Weights of a small GPT-style language model, trained from scratch on English Wikipedia.
Training: a variant of Adam for these matrices, 517M tokens, 8602 steps.
Each number is 128 + 24 x the weight over the matrix's rms, rounded and kept within 0 to 255. Layers, rows and columns count from 0.

# layer 15 MLP up, 1920x384, rms 0.0533, rows 1104-1116, columns 128-255
[[135 100 140 178  90 145 184  92 178 109 158 114 114 115 111 104 143 105 116 121 130 141 137 114 146 125 103 117  74 100 161 132 110 150 127 152 126 160 123 144 156 145 146 134 134 184 102 127 140 102 139 161 175 105 113 117 125 166 125 123 119 106 135  99 128 107  82 159 147 162 132 124 107 140 167 113  51 128 139 154 147  86 116 122 102 107 133 143 157 129 129 109  85 156 107 202 117 163 148 184 144 146 151  65 133 129 143 130 116 153 131 100 158 124 129 150 128  96 130 108  74 113 129  94  77  82  87 117]
 [123  73 167 132 132 145 188  89 148 112 151 143 147 141 115 136 146 162 111  73 126 141  78 125 111 113 100 123 106 129  99 154 127 132 107 166 106 147 132  72 136 141 130 161 106 184  95 121 127  83 117 142 147  85 121 119 138 124 137 128 101 136 118 138 121  99 138 123 133 176 169 124 131 143 149 134 101 127 156 155 106 141 150 152 130 106 131 129 144 118 142 127 117 158 100 152 167 121 128 135 123 110 170 155 128 149 106 112 100 150 157 144  97  76 139 149 153 146  72 101 141 116 131 114 109 107 123 149]
 [116  69 105 121 132 125 114  79 146  94 125 157 103 206 131 137  95 152  95 151 139 122 161  91 104  85 178 149 105 135 162 152 127 111 134 137 125 108 148 207 139 146  98 128  79 131 165 158 150 146 177 134 122 158 142 101 141 102 120 117  81 101 121 144 111 164 156 123 115  76  85 163 147 143 109 120 112  67 150 169 134 162 103 139 136 120 109 170 136 158  74 104 113 107  88 117 121 123 139  89 152 145 143 111 160 141  91 143 186  90 108  93 148  72 127 128 156 119 104 115  65 146 138 132 119 107 124 146]
 [117 119 198  98 164  62 106 102 113 123 182 157 137 114 158 149 134 125 138  83 162  87 142 148 129 134 161 127  96 108 125 121 116 127 195 205  87 156 140 122 116 179 118 112 183 151 139 145 119 137 133  83 140 133 119 106  82 115 136  60 101 130 163 138  73 127 114 112 174 161 124 146 159 106 109 180 118 180 151 120  85 163 128 132 113 115 141  96 148 139 104 124 125  91 117 134 155 116 124 152 158 157 118  74 136 157 146 137 124 158 183 136 111 107 124 171 112 136 128 156 141 186 151 150  70 131 103 142]
 [108 129 139 108 139  95 118 141 146 132 144 102 159 165  96 102 122 132 130 130 133 137  93 165 136 153  95 129 112 117 177 150 137 146 128 166 163 149 123 153 104 112 154 153 159 152 134  90 162 148  92 132 117 150  99 108 109 125 122 107 106 152 115 150 131 139 160 128  98 105 144 145 124 159 134 135 116 112 147 115 138 151  84 110 119 121  93 117 160 172 151 119 105  99 106 111 144 111  94 109 154 146 117 105 117 159 106 106 174 125 128 147 115 138 169 127  79 112 132 121  92 149 134 113 132 111 124 134]
 [157 109 152 202 129 148 131 129 158 114 136  92 149 157 126 120 139 173  83  70 125 125 129 115 137 148 121 144 159  54 122 130 137 129 138 133 135 109 161 188 127 114  96 108 134 158 116 114  79 135 109 173 144 160 179 107  81 179 147 142 168 142 153 102 107 171 154  89 147 129 170 140 127 134 110 137 117 113 138 126 139 116 137  92 126 114 151 155 177 126 147 134 134 126 171  99 101 153 156 101 194 171 124 135 157 125 140 147 158  99 117 122 100 114 100  97 107 103 118 110 122 107 140 120  92  99 127 113]
 [153 133 103 128 129  88 162 133 111 143 158 106  69 114 114 104  66 168 132 125 106 193 110 146 142 130 126 178 116 108 132 144 136 158 105 127 127 130 160 113 181 121 135 132 128 150 129 145 143 122  72 113  79 116 125 106 137 129 155 125  99 124 154 145 160 178 189 111 127 138  87 173 153 152 102 125 135 156 139 130 186 142 136 102 116 116 125 180 136 137 112 112 138 108 107 118 131 129 131 132 117 148 128  86 185 121 101 168 136 135 120  87 119 162 148 190 125 136 118  96 153 135 141 141 110 115 173 121]
 [121 111 101 148 142 127 151  66 188 126 137 147 169 143 117 120 110 159 103  95 127 149 160 151 104 131  96 164 110 163  80 167 139 116 131 130 120 137 191 108 101 125 121 151 137 134  68 130 137 125  78 178 114 116  95 103 122 150 150 126 101 138 134 121 148 116 115 119  93 122 118 179 135 144 148 145 107  94 171  66 125 120 109 122 100 120 146 131 144 138 158 106 150 144 107 114  93 133 147  88 154 103 155 146 103 131 125 119 105 121 113 143 114 134 111 114 118 133 127 100 145 121 118 131 129  94 108 139]
 [ 98  92 124 152 180 125 137 138 166 120 128 101 130 123 128  88 138 112 120 136 119 156 127 142 114 150 140 130  95 106 107 149 107 140 111 179 146 109 173 134 162 139 122 121 122 126 140 118 155 110  92 139 118 110 166 107 120 152 113  96 123 100 156 202 142 150 169 141 146 138 125 112 110 159 106 128  80  78 162 133 118 110 124 134 150 124 100 159 134 134 150 157 142 115 143 133 153 106 127 104 128 190 156 124 129 158 103 101 124 114 143 117 103 105 111 139 152 131 104 141  88 202 111  75 128 157 115 109]
 [144 116 139 133 135  99  92 121 135 171 125  96 155 137 139 104 139 132 126 101 141 183 140 126 140 139 108  99 115  74 133 162 126 133 168 190 120 145 121 170 127 107 118 213 119 117 134 139 136 108  98 111 126 106 101 126  97 115 141 117 150  91 126 123 135 158 123 142 118 141 139 138 127 186 134 155 123 125 172  91 155 119 102 132 124 120 117 115 138 145 182 137 139 121 107 138 180 148 124  94 155 156 173  70 133  97 117  98 141 132 162  94 104 139 165 117 112  89 128 125 103 128 136 113 135  95 135  99]
 [ 87  93 165 158 150 142 165 115 133 104 114 121 140 115 112 120 106 165 107 131 133 137  91 141 110 109 114 124 103 155 143 129 169 102 166 116 145 138 164  97 110  92 172 134 138 132 132  83 148 106 117 113 138 175 105  69 139 154 109  84 135 146 122 106 140 138 133 128 107 137 143 145 111 168 151 136 136  87 139 148 129 132  41 127 119 112 148 114 120  92 137 104 153 160 100 136 140 135 177 139 117 114 171  93 139 155 164 105 142 123 138 153 100 152 105 145 124 130 110 136  96 133 146  83 141 125 102 152]
 [130 154 152 136 117 131 118 131 159 145 114  84 160 133 128 102 147 134 110 110 123 166  90 154 132 106 126 164 112  97 153 195 215  93 148 140 133 126 144 141 146 122 108 133 110  94 136 150 129 103 111 127 142 144 141 104  88 114  96  89  93 124 130 131 173 134 114 140 143 134 142 113 110 144 127 108  90 135 177 103 128 117 115 125 139 115 130 153 105  98 133 108  93 128 106 118 145  91  79 183 104 133 165 169 128 126 127 147 116 158 116 141 130 124 160 179 134 142  90 112 108 133 140 154 100 118  91 138]
 [112  88 131 153 115 144 138 131 141 141 129 119 159 126  88  90 100 137  95 128 122 106 134 169 133 105 100 113 130 124 161 100 139 116 134 141 121 131 142 127 121 162 121 130 135 125 124 117 110 112  78 148 120 115 130 106 118 137 150 124 100 123 140 137  95 133 153 169 146 157 165 135  88 102 121 107 166 110 152 146 137 164 137 114 155 129 143 107 149  99  80 105 131 137 106 181 134 186 102 149  91  98 167 102  98 135 127 128 122 163 170  95 138 129 156 135 119  71 141 154 105 128 150 162 106 110 190 120]]
# layer 15 MLP down (transposed), 1920x384, rms 0.0498, rows 1104-1115, columns 128-255
[[103 136 125 174 110 176 128 105 147 116 147 150  71  72 103 100 131 134 113 105  96 117  96 139 118  99 131 169 105 157 140 144 145 182  87 143 162 173 148 102  48 157 110 136 156 149 124 156 107 118 157 105 138 125 121  92 148 127 116 119 127 150 165  63 126 112  87  94 174 105 131 107 101 116 146 132  82 115  99 143 159 116 147 100 142 108 148 145 181 125 131  98 146 136  93 124 166 136  94 168 134 139 147  94 137 123 114  88 145 148 135 166 138 119 143 117 150 128 149 136 110  98 138 111  98 122  86 113]
 [155 122 168 112 121 140 138 144 140 158 133 121 101 123 132 145 154 158  98  84 135 135 122 111  79 167  96 114 154 151 132 136 141 141 109 143 116 118 117  82  71  92 112 115 115 179  80 167 114  98  93 112 116 105 173 110 156 117 123 166 120 154 100 122 123 131 154  75 158 159 113  74 131 128 127 106 103 136 127 119 101  99 143 140 128  97 114 124 149 157 154 159 125 160 154 143 184 125 131 196 116 108 133 141 113  78  75  93 150 142 129 100  93 107 108 138 125 133 119 142  71 105 136 139 140 135 120 107]
 [125 117 109 125 107 142 134 116 127 138 103 161 139 132 104 112 120  56 130 144 143 111 134 106 120 119 164 140 114 145 163 128 186  72 135 109 119 123 177 161 161 138 160 159 133 113 159 213 119 137 165 130 128 175 126  75 138 100 139 125 113  82 106 103 134 117 131 112 146  68 127 150 159 145 109 130 150  95 103 142 117 134 120 121 129  97 101 149 167 155 103  75 166 111 127 136 149 116 144 126 174 124 145 165 124 172 149 140 157 114 126 145 115 108 128 140 123 121  77 138 101 121 162 151 139 131 133 172]
 [ 84 167 219  92 107 160  88  86  71 154 186 150 122 133 118  88 101 124 131 116 141 113 131 130 159 184 139 150  56 131  92  92 135 102 176 187 122 110 120  95 113 148 120  88 155 144  65 111 135 116 159 118 109 156 111 124 133 140 182 136 139 166 168 114 156  84 121 149 172 177 111 106 145 117  99 131  99 149 149 100 117 105 137 108 124 110 151  89 126 128 126 163 152 115 128 122 156 128  85 133 140 130 117  97 152 149 116 101 126 138 116 145 119 128 135 117  91 159 116 126 160 133 122 146 105 162 117 137]
 [148  89 115  95 121 122 127 123 180 108 150 112 136 145  90 105 113 133 134  83 124 119 107 182 128  48 164 143 156 100 109 123 138  87 114 147  85 153 100 135  99 115 134 153  90 141 107  85 150 141 155 167 127 142 165 112 136 129 129 146 130 124 135 145 102 122 101 134 152 114 154 127 125 124 140 134 127  96 117 117 117 144  89  99 160 122 127 122 138 145 132 145 142 138  83 127  90 111 135 150  88 137  99  94  89 146 133 102 144 159 122 140  87 149 142 148 115  47 152  59 140 125 121 145 162 130 146 116]
 [167 141  83 140 134 138 166 137 160  83 137 107 167 159 124 175 130 144  94 145 111 193 132 109 170 119 112 147 190 138 111 113 104 160  82 109 159  95 123 172 163 152 158 141 167 144  99 119 165 129 162 160 160 106 128 120 146 132 153 122 128  95  81 121 110 130 137 124 118 149 124 124 119 105 135 107 122 110 132 129 136 119 120 119 191  91 120 148 135 143 141 127 129 128 152 100 114 104 120 103 124 149 127 116 160  99 151 101 152 114 141  72 145 169 150 147  79 124 155 176 139  96 173 152 155 114 104  94]
 [124 140 107 120 129 140 135 153 143 144 109 158  84 111 130 117 140 144  98  98 119 118  92 143 166 105 164 179 161 138  93 129 122  97 151 141 150 110 102 163 120 148 125 112 132 121 138 118 188 147 162 105 134 108 150 146 113 120 131 104 117 119 126 101 116  74 108 125 138 160 130 106 147 141 162  93 175  97 113 138 137 137 136 121 138 117 131 107 117 137 149 139 119 120 155 150 124 129 122 118 113  94 134 126 160 165 119 134 141 156 110 113 130  91 145 114 170 163  99 164  91 145 123 134 153 113 130  78]
 [119 112  60 139 137 166 166 114 100 116 100 147 184 142 177  99 114 132 142 143 101 102  86 174 105 121 120 170 144 159 136 119 164 165 118 155 142 122 117 133 106 163 155 126 171 106 115 175 106 154 144 117 116 103 107 111 128 135 144  95 109 124 151 121 156 117  86 136  83  82 113 160  77 140  97 163 178  78 104 157 108 141 123 146 156 141  99  88 106 153 150 111 118 138 149 136 110 128 176 148 118 142 146 144 133 138 114 100 148 112 143 105 134 119 103 109 154 153 104  86 116 116  93 124 155 131 145 118]
 [111 159 142 115 186 115 111 171 163 122 109 121 185 135 129 159 116 124 156 124 129 129  95 172 179 110 142 109 174 112 118 128 105 137 122 143 146 123 106 148 159 133 138 117 169 146 139 108 161 111 104 139 111 110 120 120 114 150 149 103 129  85  78 133 127  96 113 117  98 123 138 127 133 129 110 127 112 158 150 136 104 107 130 152 121 112 171 146 150 121 128 119 151 107 131 152 163  93 133 129 108 160 109 128  96 114  94 107 136 131 137 116 152 139 136 161 142 155 147  85 131 133 157 115 150 146 107 125]
 [130 115 110 128 129 166  88 107 179  93 118  97 163 153 153 124 107 115 139 127 124 122 149 120 104 121 161 126 169 163 138 171 146 191 130 149 115 135  99 159 144 124 126 155 132  89  75 110 151 169 132 163 122 123 100 127 145 162  82  97 117 147  93 140  77 134 102 124  99 104 184 149 137 122 144  95 121 144 123 113  95 129 128 113 159 145 130 166 131 148 162 148 121 170 129 137  83 144 159 144 110 104 118 165 119 125  98 106 108 116 110 161 118  94 128 123  90 109  91  94 145 135 120 111 161 142 130 122]
 [ 80  86 117 122 143 154  77  92 138 139  92 168  81 143 156 151 125 100 102 165  95 169  82 109 143  90 146 164  90 143  90 106 105 110 188 119  87  97 102 103 138  71 140 119 145 134 146 103 183 164 129  90 127 151 144 112 103 126 138  95 166 121 168 126 157 123 163 133 134 112 142 121 105 169 136 172 133  99 108 129 130 127 115 145 129 105 121 100  98 134 164 105 145 182 156 156 129 102  98 121  97 123 163 146 112 104  88 134 124 119 132 152 146 137 127 103 144 116 153 133 112 122 154 102 150  95 119 148]
 [146 110  94 140 116 122 135  98 119 126  86 130 105 120 120 144 157 158  85 138 106 169  97 137  91 123 121 136 137 114 133 121 141 129 129 134 160 118 112 132 117 104  79 146 114 103 119 157 129 157 135 175 135 143 160 140  84 143 135 137 102 133 118 168 111 102 128 198 158 129 105 123 150 135 120 149  94 112  87 135 140 147 109 103 148 185 157 109  97 136 145 126 113 122 154 127 100  95 147  89 135 123  97 116 185  97 150 154 103 152 142  91 175 135 157 137 100 115 119  85 146 112 135 151 126 132 146 179]]